Weights of a small GPT-style language model, trained from scratch on English Wikipedia: width 448, 8678 steps.
Each number is 128 + 32 x the weight over its row's rms, rounded and kept within 0 to 255. Layers, rows and columns count from 0. Numbers have three digits each. The size before them is the row's rms in percent of the matrix's.

# layer 4 attention query, 448x448, rms 0.201, rows 13-39,77-103,141-166,205-230,268-294,332-358,396-422, columns 320-383
101:175138112178158112110186090147135124074094105116138096150138152152135118140122139132128130097084187106126123103114162075104135118131139087159114146113106148141114132174135170128101135180141103
094:105113167096171144077164164117086089163080097107066158154107139143125128148131096154123121123172110091165081173119159122145102121066117107129062064095122103167053141114138102128153094093093127
120:137101127157160149058115120142105115109153103149123079102146164128113162118134092112094148096085163160137116128111155146140084137115152163131133124088095165080144144161070097108046162112171154
107:175092104111165115090083153125145162084138126111080132118166139126188114127142032114103098128036134140116075151137073131158138154110171078141125058072092175158134118196139111114083155169126108
110:132106125213098151131134144138079125129156106147172057146203100166091156089147092110121112123112131099111104114159129147138081096148119195114191109140106129163194186139209112111165135105106099
104:153176155198105092203106106153130115108126130064132158135103092130109207144182164077158134176142114109124138122178145057119135056092138103072140068124193123080141175105113159133217126065125162
106:120097177127129110124097123083140092131099128109170153177110097093074031155161118095130155132125109116140141081141136171083136107073211104146173114098100097148184193096154150188124105110103163
099:106118121115086058182135055090116128130133111126138196110122106130098134109142168149063106132100128118112058086101159081112194130115113116090085098107148137158137120097074166176168092082140134
112:148171139110167120163099100163083100069110045145087150154116193085132113131124131110136153135148088117099143083101110160080118136102128102135177123129165114091115158096167139093155155135070124
099:107076148116102090162104153107176111181139112107174104144090130141106072126118072099161155183133126148107099140112139141131140088087128139138156146159112168122175113120099093080080104133127108
110:073119157113106141144092098079126085137071092161200132137157117113123091134152182153140144135139156116107098116071128113070074171146098135151103170154084131163125123111138111112195107170126110
163:140106071163063115108159142106147081070137171144059180084130205109110104188145116175082167211130148117145078121118138101125093131104113139138151067075140104146126138085070130147115191106095151
099:163091122135074159117159174118168123129169157119111143159104117137111139146119131145077155112063097160086098133107132160154155123139142105135159116059149111122181050119130118130151125150115124
106:136077166187118114118128143130091108155085146159127155132106082129073155138200118131137138094065088129093120084089116101093133076169141123167111162140193109098111101112120119076134126107114116
107:159069143079173120177167058115138114110107064156193130172108080120147090118183150106175113127111129119120095154106158112118102095147121133139119138157153071132126174113203171179175133105061158
127:164157143127109151137085093140155149158104137094175120151075099120183081150122163096202147131193128099125124158173145114136162127147128123148086122148131146118103102123160096156165051158096063
106:135107121118188179096100173093078129099064135186169182131118157109179117130111112166176131130160083190147109154099126093126158100152151097123119088155130133123175140133083101127098117112150162
119:101077154155081066146122043138133152161079142163159155185090075114110148096113168101202104110088074110125121121170134156122090110095109117100128186114144130161134137115167155118165133096115101
105:143098111192104112160124130112128103135129155122200158197149088133041179085106123154129139140109112089094125114162145119147092141141065156164147112130111132151077117118083166128140051202167142
089:097127193183101146121145146142152127115130129138130085137155191115136102120184170138165126080150157136109123118072108159112110188173150118101118164162092148057166104118136068150156117175128162
090:108106092121123096203125091093118123103108075182133112111115102112132065174111142123129123087066102119177111175178153097097125163137105081174136076137110113128108162105157137117123136089127144
078:189117101158130089058139176152111143147146198172157121121149116151154146134121136127116210142082166108123197114148139094113121122146138159117113143123128166179130118151134090136162168161149071
071:168155110134149144104111142153121185121100137123129146118129134131130121109128153086118078141112142120107193106086103113130133055174142127161114101123142151109162088128175129092096085108131107
085:067076173065087128094138102142088130152136126124168090099135130177106120077112132137127126189116155103105152183114154151132123160108133118154126142162088134181123102094164160161132097148122140
094:129105115116138167112124169104161164165119080120084143141178131141136138107168160179176168140177111104081125089208101123198177130109127165115056090102133145117146160185175161141140135164132034
085:188147080175099218151144080074094133120143174120135111184160147113086147142074135117147144199110127139091119169109140121150134116074109159084114167098089149112157095169112111147120196151083143
077:136127154201142091111135098143099149205189138157142110108107130098143109039069116146106099144144116175152155083124062120193084135132119163179163103137159112162132099110108127146149196147076160
096:118100143175120147123129083136160150113148153139084125095136074063103102082132114109132142045160146071104109119169158133159132116105128152065178149045102171188162116163153187165042116096111096
096:152167106124106102166149066131168124088157144150100151119133091167109138109109146103084121111133126179128159034131129094124157127152103110139108118086132159092145124104122167139124102092090113
103:150110136125170105094105148204133104114092110082098094081152127103165141137108129148113164104109136121136143159195099163157140110097087115086152047130146186125136107162114120167119154172113091
123:120149137157176102149111132092105069122139165097067147148131170142131127225089116081080154130166140092175095181150162156134145183105170134132114106107155118061141157188172150136135187106107089
095:114138115113154172130154148092183166107101184165094144130147135163150124144121135100122087154104100131117094073131100137126155095145093157110082095114061191104106073136108088222101137119085109
110:117128083146075135120121195174116016078141141092115170134107141118131104119116145121172107142122117107109131171176145133071107129136180116143065127109150115080122138157102102115143055148169155
090:068181147092109149130106107198069191087092185121150180112112114122127113068131143098155082099099129150140136133174081116157125153045107102146148102145147119091139076116217108125168091085137127
095:065163176041094104163125111121140167169172126142109134135105075089128116128087111139125141127153109138130106091141076138114091069150089103142161144068174193174132114133128128145137088092138123
125:085114157132133071143142115108087138082143112108135091124093137125090121162132082108163162092149094112168099169164171089194129177075081113155093079086099136087085170165139125126159143053101129
097:132080123136087079079064197208154122176098138132106154159148129134170099083079150113162165146131088157147090133151145088161091154104142106142124119076127091097122137155086102098125085184134145
110:177167102115116190109150121168153145158113096137112165148151114125192101081129134113091141139126122121118149163134112099124090109151153196155125122185076123111160115168147135058130159110144144
185:109136077099168078166122151149159119000141087124110105146121171122078098199114134107167142127120133041121114140150171169116172157061066081116126145088158122090132140137144126180137166075077159
104:096129104139112137113126142122136118118152153039109148090107160116194123175114063143112164072168144136174094169133194156109108197086159120130109150128112156064190122170122134119142130122216125
097:096115116130102134086166163087135096178088125104128119133129130150113214076130105124132064085090151149172113178142187081077093157115172200162127174064083147146113088134083104095186091134186105
108:100180112121089078098107130145156159165184159148124125156086145171169135098118125126175091120136121136080107145131104080089079058196166140108132147091118097202105097101094126113095075082177139
108:121078138165075162132191114156117127158168131061130148111172143168149138109162105119132086247150154074123127156182104143108072094149142165093154123110170075153108144125176112137205022158120133
103:149115111123149174146148131134119059107056175096134151134196114081112168134175139104136174145076099106122126140128163120149131156130089128169055177130173074171135141153142121164096134094164107
107:168098144080093188112120081126149100152163115130139075154117082149125065128101095166160107057125111191191101143072135117176141101122147093176126143128172137111106175170128187109117162168116152
093:157114123138157175108066142160088098110046167130125119150156147101087143138136117138085116110125137119129169136174188152105155157173094198044120152186160121090063130113095159164138124124100124
068:129101114124147140156123124129103086142132144136106071154164149137155115106114094116143124161126111119133082088098162070119108101144134097127077088166110131104159077072139108090090173118159166
073:145133101093127093136115095120162111139124137159115208114107104111159156155157152135149073073110121135196138153152130145183135158186098117136076172153160121164134072163100130094149081088118125
068:150109085091115203103146137102167160126097134140128147154146137165134111102175161141098088138120156096129181150112105127050110112123141125100118083156087082188065127102097146145141144135097062
070:156098077070133141092137156112162147134094142093087156105145112129145079136154175125105085138080094104151154134136123115127062089100144130151086126147112101150065144114163139107095131139134098
084:170131127060119183100128074143158152108139134125099193147165121129137066123196127122118121090110140147101149078085067119138141079122136149206078123114123147161063118112167177167145129165098129
088:091114140148161158130147142087164102098162126115147170143119133130146125119114144124063092159121069119142095157112092092102131146159192145126100108119145075128077157124124143104070055123085159
091:123105131163138055116100138142087061131161103138160143161072106127109191119081177163126088100146140160152124179141173122175185126099155104140180103047216162107137069109125139090139139101113122
083:141125194185102112098154086129080083182194130138115139184120095153121166087100194173146122077158117122160117112139077119117133115135180151197098161097100099150152110119137156135127126082092141
080:168086087103111120117130105141170155183149116058117135183106097147144076114132169161182100092153167170154103081211148071124190129103185123130082113154141078152062104205112162144145096130126152
102:088114113089165103120120094154124177129127100113175114088150123065153164131222135093105106136084166093083135137085145134125181163139090158163158181134114135093090127121133143127111144138099099
109:147148089091107137101121126166111073188177115142135143173172093129104147133054184143127101114156165122097144111166066138182127140136128124181120114154133107169090103092091154113147123111099068
105:133164107172174131143118132178193103090128098071125138130128136101146167121132096138077148120144203122093081121112117127139128200190141160122172129061121115138097162202080163120110122129135135
122:158163121184034121161054187116090121053142128137099193039132145069155163128095135109133095123138132139146106137107096104058162061087122178088093166164144144113199126150129126142132138110125125
116:168137085144109167099104101173155089108103124122163104091173075102104150170142202122124090162157158130159086108148149155110105161129166152141164141122193125106134117118140174139142125129043100
101:096136151128173139189125135151142147059148195102138130200112083175140116128135142182127144157154120136134075057177101045146180121156143127138136142121122131115112135135117064109098136118172171
114:144131144133166142089108100098102091139165136166135111102108124026106109137062149167129122146148123163152071131167097142118107121149130080121076200127140168117173097053145098074196109124109121
128:135119142120148146161162088083123170096178101162117075096078211118123084152122066100133082126166101074151104143112156113145145156102146120129114091153191163053114168200128128124120136147063119
108:142114153126139150205136165132058102129087167115085103117082131127106137101059182107136138147140119144112115111170166146132097174174117020073127120109131083087179126131086117116119143118095148
112:124146113158109201118102136131068092164139161069153105114168157151157117138119144155134104109127122141136083157147151131124169188158138077096142129099160139148176132125102148118150130132139135
196:087138136130181130161121126126154060085148141083136114079097160115148118148148105125085164100138119105135099154118133164122108174144140072100141085114158132070173154185145104117150109158140155
120:153114098132120121123107094116159093110106146190112120139078164067169138169082164140119092043116105159173097144122074110096077089097102057094155129151169111109147117077145130163128188042105113
118:108088157092114151154156166115113139148142119135147093097168131080115118147192136132090120162143106052100186176135121178225096140099164134171146127103168145160090176127181139188124155197134132
113:181087118112083081174152148124180136153110167130078076112161107098086116145162169171166119120042161145142144089095120109128154100098100124151127110145148111108053095121081172102142093128081119
125:094116174160093143108158111116148107187171155127128137140137158092098112039147139160123137124170136156104084103184134110090108141124116177168142111098114079075074094136116138142052143087149143
116:129109161104139193131187131115182090122136126079098151125150130062175104141069104145087156101152131147115102179127120126126138198137175100120134194168141100113139156150121091141065111156110142
125:075075165151077116138138088099147155207150194127082077116186127085128119113158129147124115133076128139044133137138150125083117106131127146148136167124138093165105153114104139183107133158133119
123:164092152050192055178141074168115186129112082136109073200121149097124115121112153160175148154134130105104152094098099126132134127121050145080148171077149186083076147090111146089169150117108097
080:150128085111063090137151150149065108078099144105158149167184139121149097109122138074134088111112160111128125104098119053120126121135145154101192049195185105172174159148114121042089204145066064
069:141137149128130156114067078203089128138099144151103143088085159120080122205133139152148124120124128123117134101124135092094124115096122176129200097093163144115151147130110150101169164075114180
069:128174111133126169101115196132098126144098165101199137122153133123146130163116148152198138121110170129226105146113098082114064108156113084119146111116154125115155114127136127136068112131139105
063:187088105136138137170134184057089139158123124110111064126216158118129078126161155121152115119111143139190162090203126127140076122119125178222132159130153125200145139140140148145091133128115060
085:141109141081120191093115119156133154137143131067106081143113121159126059104130167126171078123126141128068108136113145174108119128144177168178133153092153144176115105121131156147147102177119107
089:111190131185109128099114143096087105103100115126119151088076106106164137044073088135117125097105132148087091150145130148113131096121106082046119094185147066161040177121129182098091197104098111
081:073072164094118117104153145131129135109153052144097142114117111045121049168163140146114149164096133123079108091139098095208147055179161132135174135214131132123183142106125120159096144136121194
085:147128152193115107091195130155164115130159175169129138139130115059160107136131128129088101096134152190180116109113157058110068083186150131129109101134115136152153112182131084104127166092144204
097:095121132115134065059115132141163121109085100122128096109130096175086180083173061112108158125130110100105106134170157138143189177125098143157067093207059078119075146133153129156118139171084157
105:090112142129160065143104155160122064103078100138086158110113189166146104100136106127086148145133140179126138093193136143192119106166117131140128066114089154181115130155094084131155103108135177
108:111241112126171107210184151123165077077151153101117108121061125131109132165174091116064147104118167125123074122134167088077140179078096067114089070093088108132101173179177109148132109076137132
099:166154098186141117197191050106110121158151127077139157154136173109119095048153138159098105112148155117139124055155106151130118107174142136136187065127125135146160168102111179131147135160133213
097:095178108123056133157153124152055121150111150133154193116130091119149235168156126073187085170157171143090137090123086113128123137142165128089170138058158053105141190097129072150158141114093132
099:164155111114142093119172159159112100096150109144164123154165051156081093132206149128130120177158134101131102127145111102130119122106140131146120199180196129105136151076156173120095138147136059
108:173175095152104083128040087106136155151193184074147122149114151186175120175108157179180080138148104169153101112143134126070130089072161131137114083086123103175129051120098192173140162125139086
123:143104109134097132178127161114135085098125118132109138116122141126129137151124125090093117075134157130144086173118180148162131110060159160122159099123124146141129177157091143154116132126101105
106:119150105142108145159122086095172074118123159078166132164056125120119138064158141157198093102101119128156155130145098135061159130213201070104100148140138108116186148119077085093127112175144136
099:149091126159097111128098136104096124168168084056168144123192108084168170079145151146120110062122095158089153092108092067055091148148174167114159107150123199086085081109167093096172112190162097
154:092160118155135148127137130140217099155091120094117136093115153153129160092110142134078164092105179093081086160130166094097134144158140103143162164115079137116154159145112066091152092142255106
105:163136111089197089142135095134126119119106148154134092155082138115197058147154123183102137189073167107087122151182129138169164118066084094072203076131127174110089144120158106135187128112109090
095:124145156145121144117101139140118166171104061169122170164121155111090132149052198132085079082098113057129099148117087171103134094153138113141161107146134138158097133094199111128174115165125133
106:126110141153094123100147155142159174098124114076166148132160161053222127089120197095154090083159159127151123118163142105113079120153155099195133162113116140151124202140134127150095105136112150
125:169132183147108143140074167122115136220042148125148147137139122135103106110120113120137129172193136111185153090149085176119121160111128139197117153127156098122135099103171205175110165086117113
122:138166116086171118167090096050145137131124122120159123174101119139096093161183125132088163113137069106160101156186119122177154134070145089113176098165108081154142106143110117116146106083120142
112:061075117127090147114167162127122100116140084160167132134137138135124114128164163113098181118117125163177078114106122160049104100106064154133201112143108131122121170115109125103144129124131114
102:117163121125130094125114119139094169106117149181179132195160133112157187096122162118155152165168171138132091212121171121150147173151160100140091058094104118085069150102116102143218109070124100
092:133072120173133167060112170115086110142138138179140186138177081100104139127134180096102090065122172092163127115145122110091135094099063099116097114108129163177139096150156156145136149112110143
083:163151088105141117079155114120139126122060121124146130142156183159158099130120155160150094105094126176121178120161152106167144122149143112110130157133097066081157170119130140120090170148114092
076:106071138125103091099131070104112140172097146136085121103130114105146135127097126145072134130171129144052135120097142111128175100128129166156137159091109170086166107117088099097162117127111110
080:094064156107111147093160082177162102151082111156067136143117128080154152153111162133114109105139120185097159133146144088133159111191140136194151132145132169120120120077081102075145070130116116
092:119110143155137146134116111159110124104112162102179108167113212114174094142134119121099103100099137163096165201080128149162175105179158101126132074159144142117159123140178109063097159150124182
095:146182086105104194156172107113099172160128152110106137137157090117116123091151171131101155143142152121084155082115080130168125145079112207142073121135049114131143152124112109132104117100120105
095:164117062118176105171051113084100175103118114134123130183127149179141114104113169146154125202100098068135103124183105091142112097086106104057085118156103071138128132144128164126153151157155040
084:128106115132163101196099098067152165127055098095121078088142086136140073138074092150115161125113155166153148072151139090186115148110125126072128070175104163086116121170098165117074098187095152
079:217187074102132099112151144124071125048148089179101146175080143074187105174201165142132130117125094112126112119127096094129134162178142138151134090111110125168119199167083108115092136145128098
095:115156121127140094106123116195107100090126124166136144173140105120165134126136109150103182156195197164125170132153126100133138094068081090098096114125132112138121157115129114159131156088116127
101:095132120158112155133166149107073121109130053119116113135154200077078179136121111118125161083108091118127135043157120109157160105102118113090144115128138120090106152077074156115084132143171148
095:149148078125183144152095153122125115143136144129139078133105077121128127150144138127102177112096229105069141113110150096151102177111119150135090114092066156124161152144110152116129099155094119
102:102185134154100129156182167115117081157180159118107122172139149111120085104067168194092078126097094129142135140205081153111132123217135127185142103098148170134106194113083108164177155168144083
090:115162127212089115138145116093119123079129110108113113128156179097110095109139159183122104105085158141042095135147078123091099203136091170076212143093080173074168119111093049150182098151162191
084:132163123066165107113124184129070143117143103155108176153109161119180178148173146180119136123089146136069117204087091156130118103131119107122124049149096127166090091151089132093166122102109158
089:106167126102114063147113108092124180140153183133135102131126133153143114107121157131178072128103138138092088106160116115158173180121091129106094153135134165165136117158131087157103151138122104
112:144139173148135106101105170111072092111089062099143117099131133073122184138196142154105151112104200153092061076121169137142093132090122089135071177114110147119152135176141081095119196105109101
090:057177112065183137154082132142101100121151153126132092082107174120145094167093147127159189067158132209138148142122139132195144130118127123072062137128075149118125104154121097075134139154163091
100:087158116135106149118056139129125120146158138206129192084085171101148140162171158108137093125112136121144107090082144129144161147136173125145119104175129122106131110105133155166101140143112194
179:107136093151165090174118119120218152099123105133113099119131129181159143144149111088087242156102190088028083104078105085170118145125076219106147164075067098104138133164131124117090140157133122
097:184168093104151141129071043157124102085144158120156109120129090154150088166125129090131194132117142146095176077129161143099130159109125111069089152102128150120105121141091155088113127115134094
092:111086137141117114090096083135117150153135087143133154108118122145117100153125137096136069083140162144143102074112117117125124156102096130134084128168096086129116149088158180183165128153135128
097:126105110088135092152122106098069117120135164085129152147092076087155150137174149069124126090126164096155098176134123122109143116206107125113147169116109121181158131094091093140131084134101142
105:120103150169176132143100124154104129158102076132141128135136106157076112148100153067191105150102100166167150141149174150098127176190118157143128168109095046113153168108097135117208123170083123
105:177099165113152091130145106136174120090018133088161113132142079120164138068143176040107161108157150118074128135084160145110107059139138121115106087071117130155132121187115090108106081132122122
101:163162147131086140158072138117172116110101086166077164109090112145131133155112136113114146164107088165179123141177144118131148146145130165123148102114182072060066132108128155123117130152146113
100:131180081134042153118103064131154073185134124140153163116089147075078151108123182164169121160088108165158066125167143140144105213152119139102155137128129116061139111072091115160167144120139135
108:134096153141111152148097104156072134174076190108166191118159118115148106155203155173134116066115107130093139103144167087146098165126128081118128138116040113122122123135121114168116156161153097
099:187130084106156194079111073098188120104085140112085149158115148114184113082134147137141148113159110100106126144110149163169120143080131089122120102138117096097105203173115132099147147084112090
092:108105204133112172092149122138079129158166136131103122082126136124126097096120128140158101090140142161159140148198114157116138126085131103149091129151108172119115116080084129159165165076164129
088:180185132125130112131116131177071123134200135127158137117121084118146178167106162115156106106119175182176113118143068119057134095090168139151168118128158175137087112097118114084183165107151156
098:117172161093099147163131121162148164145120130107133135174161137128153097120129159194132108094138122132133122128116151089158127096085126115183158187117164162149127125111195103159176133110114127
098:128126134084159176094092150111100169148146116080055123120131100176129148160131061051120184184140166140142110146096112121167155070081122163147090104112155151075154128137164103092117142099090035
086:074114117175147093131132152121106191127091125140131115142209102128119134114164099112097200173116111128134137136130165107103149083179151111147095101176096084170141108164162133152132159157105106
081:113109152096106134203119128115150087105132136074103144104096128102120126090138064152073148186120115100099108158154139144162098213119103125153163085153172186134103106100151110109138106159147153
090:165134105145085151046151070110093112174107124116161116134134112133090116131174112108128132093138136124177141172126134105086121117110128119169157216132146080160115152085109118138114142061121171
094:129113104093124162104140177160154100056088055142112142144100146115131122094103101193147152170155149160111156085148106106146168140168155070114125101096140155120161169133135132097165151116071097
107:148088117141115183132110109131121161118089098137121110155123193156083106107134139155166152141130135131110072116073101138131064174170111080191142108087094083123142114120083098099099162119148159
130:173159141124184161119164122122208130090090115117097146122115070114121160113122075084108146107133194085122116159134158121160185122127096149087119047036137166104158127252172178097118066127135090
116:177138158155166153142157146097196118140138094119042162103169106115146086131110100167165166117150165095125138095102155155148077120163185116082154061092085154178126189176123101123125070170155137
093:143109109139105118194080181183115077115123124142085120064159107166164193148181124100087138148188144102107123143135087093100136120152163157110105126109124100171160091107085136126145176116049170
104:095083157139123118132162082120149080111151126148072097098137140070130159087146115174112156146165124180123104167138131165118169139144096120141163104130133154085166124050089120137133101148124148
101:111116170170110141119164117095234064087159129080107128165118105142124084171095111129139176163125087088136128153139162124129137123106156116120141123141132092092132072143160173120128097173145140
111:039131075130080124187069098153130082124145153104093165081116214176106069182159127121086093121137160127103132097149144124081173123126149124133134072110107162059155119163098157100155148156103144
109:112113119197107163152112143162111156097081145155137105131130148173166084146181151103194127135109115135197181091098102103086129116087099126136093153158095141127139152174086153101112146098125108
105:148148095108117160133197151073112133119164187116121146076194083121162139134162123109133110090201113154147115118184144121113179124127076207122130096128116164103184140149072094113132142155174117
155:136143125171162104117126154160182060077112153113166130087141163160166095116101051069090149094060192102140127131088157125119157145137099163106108117142146171115178125202091142120083122157124113
106:140133153140089155144099118129122083155133113163115125133164113144086120112139139173136156095172132074161141132177095150142084115120131183164141107198187127135134126137200147130149174145094123
113:120125166128109146130155121150108036150127102159120088104084144078124176139160179185153105118184114085134121127173110094186076160073153116135159165151176150140076145032171145115137196117166153
110:127170128184107080178135140119136113142103117158125128146133105134109089164057165109168170165147139167173146107137146116101103096128148103128195104138081087100122108109148118084193147094134105
139:137065151103068129108128101111107157144137095153100059149107102127107143093128197169154111104171087156119145119151133183101109126146191144120111160118094172074199115078123091158098142083085117
115:171085158163150170129121135077169124121083121132149138152108112089127096136098084123173180170143151076116100102116108087180154133115058185119125129130125118142126129184104172136101160134113108
116:088135100173146125095112184114190107165168181116138104099167082175093115088174170077100150119073160167143156104057170103087150117159131167120074133075127111133149097126133124202104151129182176
106:108055132157109129069108133145131155135174126162161096136175126146115131175119126109136182137145149046141159115134169133131052150091151137091143102059128109084078143098123140092213141123116128
075:147112164154115103123184144175147128139132148107148115155108128107136113134109095112151076091079179132126158130106130070130130146170202154125060102124086153076123127147043142144131129164155095
083:084161073096155121137181115047124123118167091124120111127087074100097069156113168155086135126122092162183108140139121086102192104121087077210171138101120055186064187092151119175096126105085176
060:193146182145097166130105136145117162165101127149132173131146129149129210104104149095156087060148188097091085046180140164088126085126134154139098117107116143089147093130139174065053072153174068
057:152144172110131137170117118129143124148114182157045137175136159122155099091164167102126140117050155143086151073105169125077165085136096133182129147111115147130184145116126108092144086171149118
071:133117110092107083115158070184117108198112095149119153118127181088127119123127065133132092130129164129110110159130124178128141120130134070128168128136153085148153113147131176144098124105116132
082:065120162129109167126061129098190144115128184128151145137121143089076084106158144137136131135145164117112106093149127155135099133183132135133122033151073173090152154091067088163125152160107113
077:122113104115186098124104099127120147108147142102126148117155122174103164091091108163158179123117083109107134157081143058145133093132159130098125132180101124108130113151158082147165118167114163
081:129151119159104104100160143131163142093159153075101171158128157056107134128146088172058095100094114106194110154142152141145107153102120089129090109099146173105135170200112143163101110103125141
080:115164137165122064129113110119090092073159177094125095134151117141117138139097097092098135109094135096119063123135196108142155161138138098118162179060110113168170105162143117078084140111188164
102:144232088130123104088119085116162074115123175123122172115124150148116141137162143138154148097154192173100094097179105111148129131167118097136114104158094104135126154192128169095138127131199131
118:116140125181138061033160190126172090115085119107147119113168169194142122138072069135072145094084223114205076176112111103116080145170144084130139120086124166126186113189099114187086086104140129
103:152084107157141098135135170152125066096114098085059156140112158101139178181149121161120175152134143126128097086128142109120122126130174111140100077107177093122162126206116122135091165147095163
103:084169118116135179099153122160111121120073100098134154115152147114153097167134092181110126150156149107124108142103115125086107183144153124150116119096112144133108153134099141149132129097153171
093:142090057172101137132143159174089050142145102094113136134123144075140126127140111058109129120116113122117133064138159193059095130092099188099129107161113098099127119085094134140120152122150166
086:119176165120146084150120132156136113123111108084128150149115116127186077116148093140177144095049092111130064104199101058127139127114106110082148069131159139179125152147115110117149097142099119
092:147114133123147166157091125122146131119178095170105106124144169115077155156092129116104126110122115175147024144149124142119146098078082119149127083073165157111110112100193200105126181141091089
104:075159152136131067078142179156096124097116128131117155107178137115135169125097139160117126136115145108110100210130208164132099177198090141137075112081121147103123189168154099095201158088122101
087:111095119103125151097180189113152129074111156163121134149116126118089113155151065173101172151118132132160076084164109152098131108131135127107143130138114134114095142166137147115067144149122119
095:100219120131174199154139143136149145096125130145167163075181100170137153109087116168159167158100105141142151121097108149173126106125119080113173126126065143130128159136138123097135136158184176
139:125091103092164134149115129103058181178157090187137164149170151164119117108194164100173163167108067118118164072124157139158165145130140126188152146167028077138064107091147098124146159107126132
092:088086109151125142145105155081088158130113119113100082113142135182201084114156166048205132100156117167155118166123138155101132133117120125166190147148102115080190165126156125126137194129122090
111:196147152095190141149081126171055170142160106137143084136120145145143103114160154109152099197096094166126132129147081138157183085142103189182123112127122131105097081064107112105170127172083135
099:161184106116086141158134142133114109146138143155167141168099174131106077113106186132138106157117079132093138129224173190120142106074122135181136093083102163099132134091129160143153112132123140
110:122131142144154131084150112145107168128135148148115151160114160168087164132187194071203121129142112107172150119149091085116105081153121134091142144090111161168103102149108150143100073156153159
093:103113108135114103116111114103177075101105098070086089172124141144163099120138118118120155106110127054115092154199165128126127159129086089144140094098090119110129138153099113089071132082177100
106:113143124108132197146120122150109140106181116165197175159122148186173137112152160120148076205160090210154181089112067165102146088171148195124155105121142120126097133132108127121178098190176098
094:080145143085125178090190054156139157148170098092125093128134124134124123120139126111140127168104164111108121191125140193150103162155144103141169166057178114112110142084102150109109113156154177
107:096124084164079159129121096112132137164148090126163089157131086122093132108114131146110146075152111068178101182132180129157099155122149129100083158119172125116121138114197106161118094139166123
082:131166086100167110102095052130087129143072113096146147123086135150125140145102169130165103124168150137131141113119045114138138150153105073093162145090126133115112122101135163116106135154137145
080:106134152161062115100170135164095147162168156089127202141164125077112187132090103152145106139054119167119093131107141107139099111100158178143097166162126131128119145136092132125152086141195110
089:091117128130072144091103134156085071129126116154112157088116182147115137115146142171115100111137139178073130102156153152103147156130117134131170134159109132106065140133084118097168104192163148
096:110142163101105087068150112119088112163103137105162131175128148148161136166150128177098108060100107163166099174099140158103133170171150157113122144171135149134119131128150081186130115089105173
101:101138066123100121167130116133139066061115157063103106118056174114145108110058132110105149083139155046118126125114196097099173136160137088145044098145165145119140089145050094117101133076105089
080:132167135141114090128086086082169140128148129100154151134100133070109154154044143101157080166137178134139102141114103083166148124099103143097167116154090138155083121091094140088121140107133125
# layer 4 attention key, 64x448, rms 0.183, rows 12-38, columns 320-383
101:141162150158131110161147125116160192147102138110118079177096136172206139059103095142140165103164127117179095149057066117117198079091126108105085138064156064144167149197196127140108114126173131
108:082070178116182161096105164080079127098083142126084130166138144175188093125168103167125162098082089171177155098117092144183105142117158111162091145117112070089100122241149068095051069179188117
101:138091115112188085143149121093150149105150123097155116161087180158129159124142105143137129130141110126131179132106130081125141118110091080131139155141079089088064095253137124093121120140113128
114:147175111092125126191100136113184151104118135157120109104136111123128060042143112165113160114171109172144138126161164179139189155121114112119079072145089118158152132214154108123167152130172110
125:123146126082185135143137115100137115082078125134115116181186136109115110150160090097087172128104138118155035138135114136141132139147096138118107100107126153176136114255164115128089210106149145
098:080152108130053190186082139098124105072088141119091106074084054105129176128110131123124102143087162120122085185110163114114183180034081165080107144169160135082167114132150123109127099092118092
099:158124094137108141131107107138144101150155095108116182112081126142132148177109115139105116117143092107159097116130179149051146137066170177205101098138161164103176119088101133200214125083115138
102:127163081119155166109100121098192143122146144123080105137158127124106163172177183153138089086210120118097129099101089103187125099111155128115176157137132063058129127140111150156122190120116134
105:145154081104130200158171100160122087123143146152122147154087149065145098082112135191115096117122168107070130102083142153150124096114138077090078136065098180104087163191117125156157117123156169
111:080153122102104164145124030210169115142154150090147112113139124078097114145188084068196166122170135160170145144098105141193205144104122164070139075136138145135087135193113155146103133196110165
100:152127164140196149066151141147059075173163127144104109096177100129128167077094128123144149117119162098092109125153143156150104119151093159177128133119137085130133155174147143133101143141142090
101:171149121142162175110118104134132106154127117160104102165071106137123088100119118137128101144137165132145089110122124156114100124209132138148099121128173133155107186110113132169128095107116156
107:110138127140154084199104148130147179088116152098175103091147082144129186069141140129148068100121132128119129141154159190047130103111127107092140075101154098162157087135112188048162079111114140
099:163107125101119161114085120184129155143096080084076130139144102156121144098095112152127072112110090089097124113112137121153103077091145069216119186095188073106112131186203070177144158115102136
096:107139129120136099081089166087145168157152175114138094155166152203085165112139162176140172140143088116066216125121139180131125063116130092147146088076135086191087145128130124191096175161173134
100:112074124115131172133099158109106103125141172156128048113185157160105143127168096156132132121094064143105133152099160178094131143167080169155090145119083094134176070079157094154070120107150112
106:073179112143148094129170121149149115081162117123195075168103133142136165116119114146116124128095153216091083125159059105123154155155160130071099157075095144162175104158156140155106138086105113
104:094120152135092140100171140122128142108145210139003146129132107153150155121082161186110111096091116165128162128082173084136130112126164159145131134095102121095105114225130107129131131172146170
102:191143136143127124112178108129145130156096136095110140097142218138176135180139118143166139105137153140181155164111154148160142169120144165125148172169157157094151079103144103146167157213125166
103:123099142086147114145151096145179187108069128105063175119142153157129146161107098128150144108166144115121145111134090096173153102104145114088105073088071114092130078075187160172139181098091156
108:120093161161097110107116168092157171161136155115159099111097098138177215095123133116153074168124116108097119138110123133066074136119144181149192104120132183140174099019115098096162065097122139
092:127132114084173126109113105149154157135128092140125128126116159115163113174115074102116173115121136126077099146104088131153202133112109098079108127109118199076100106141138099155130154133124147
090:103113187146099147141107104096116095202144128139119104133116151196079105074128186164145071130120117147103148151092091104082093157199156138120199113161129145147150148025086060178170059100133130
082:102205183099058156095125098148127101161145129155143154127119112112124135119110155187168036137099043128110179150136138114130171116140072154138171141176143092141122146027113102106148062081089104
086:089126161123109133097125181178100091138154071106133118113127174126130114082083173122128088134105104155130127149056063120111170140153102131167144118130165094132119106086070097078171096159152125
091:114123083119181105132149117115145144107157142159115119172120081121142167111156114050123142094126139112160149086081162167085165138132108181090105114126142125127167097138100144147078209127033122
094:161152100085195126098142154134119180154095120117122104092138121080160102101182130089105099179108182149068099124120126174110121161151070199138083162125152158161151110129131175130125140159094105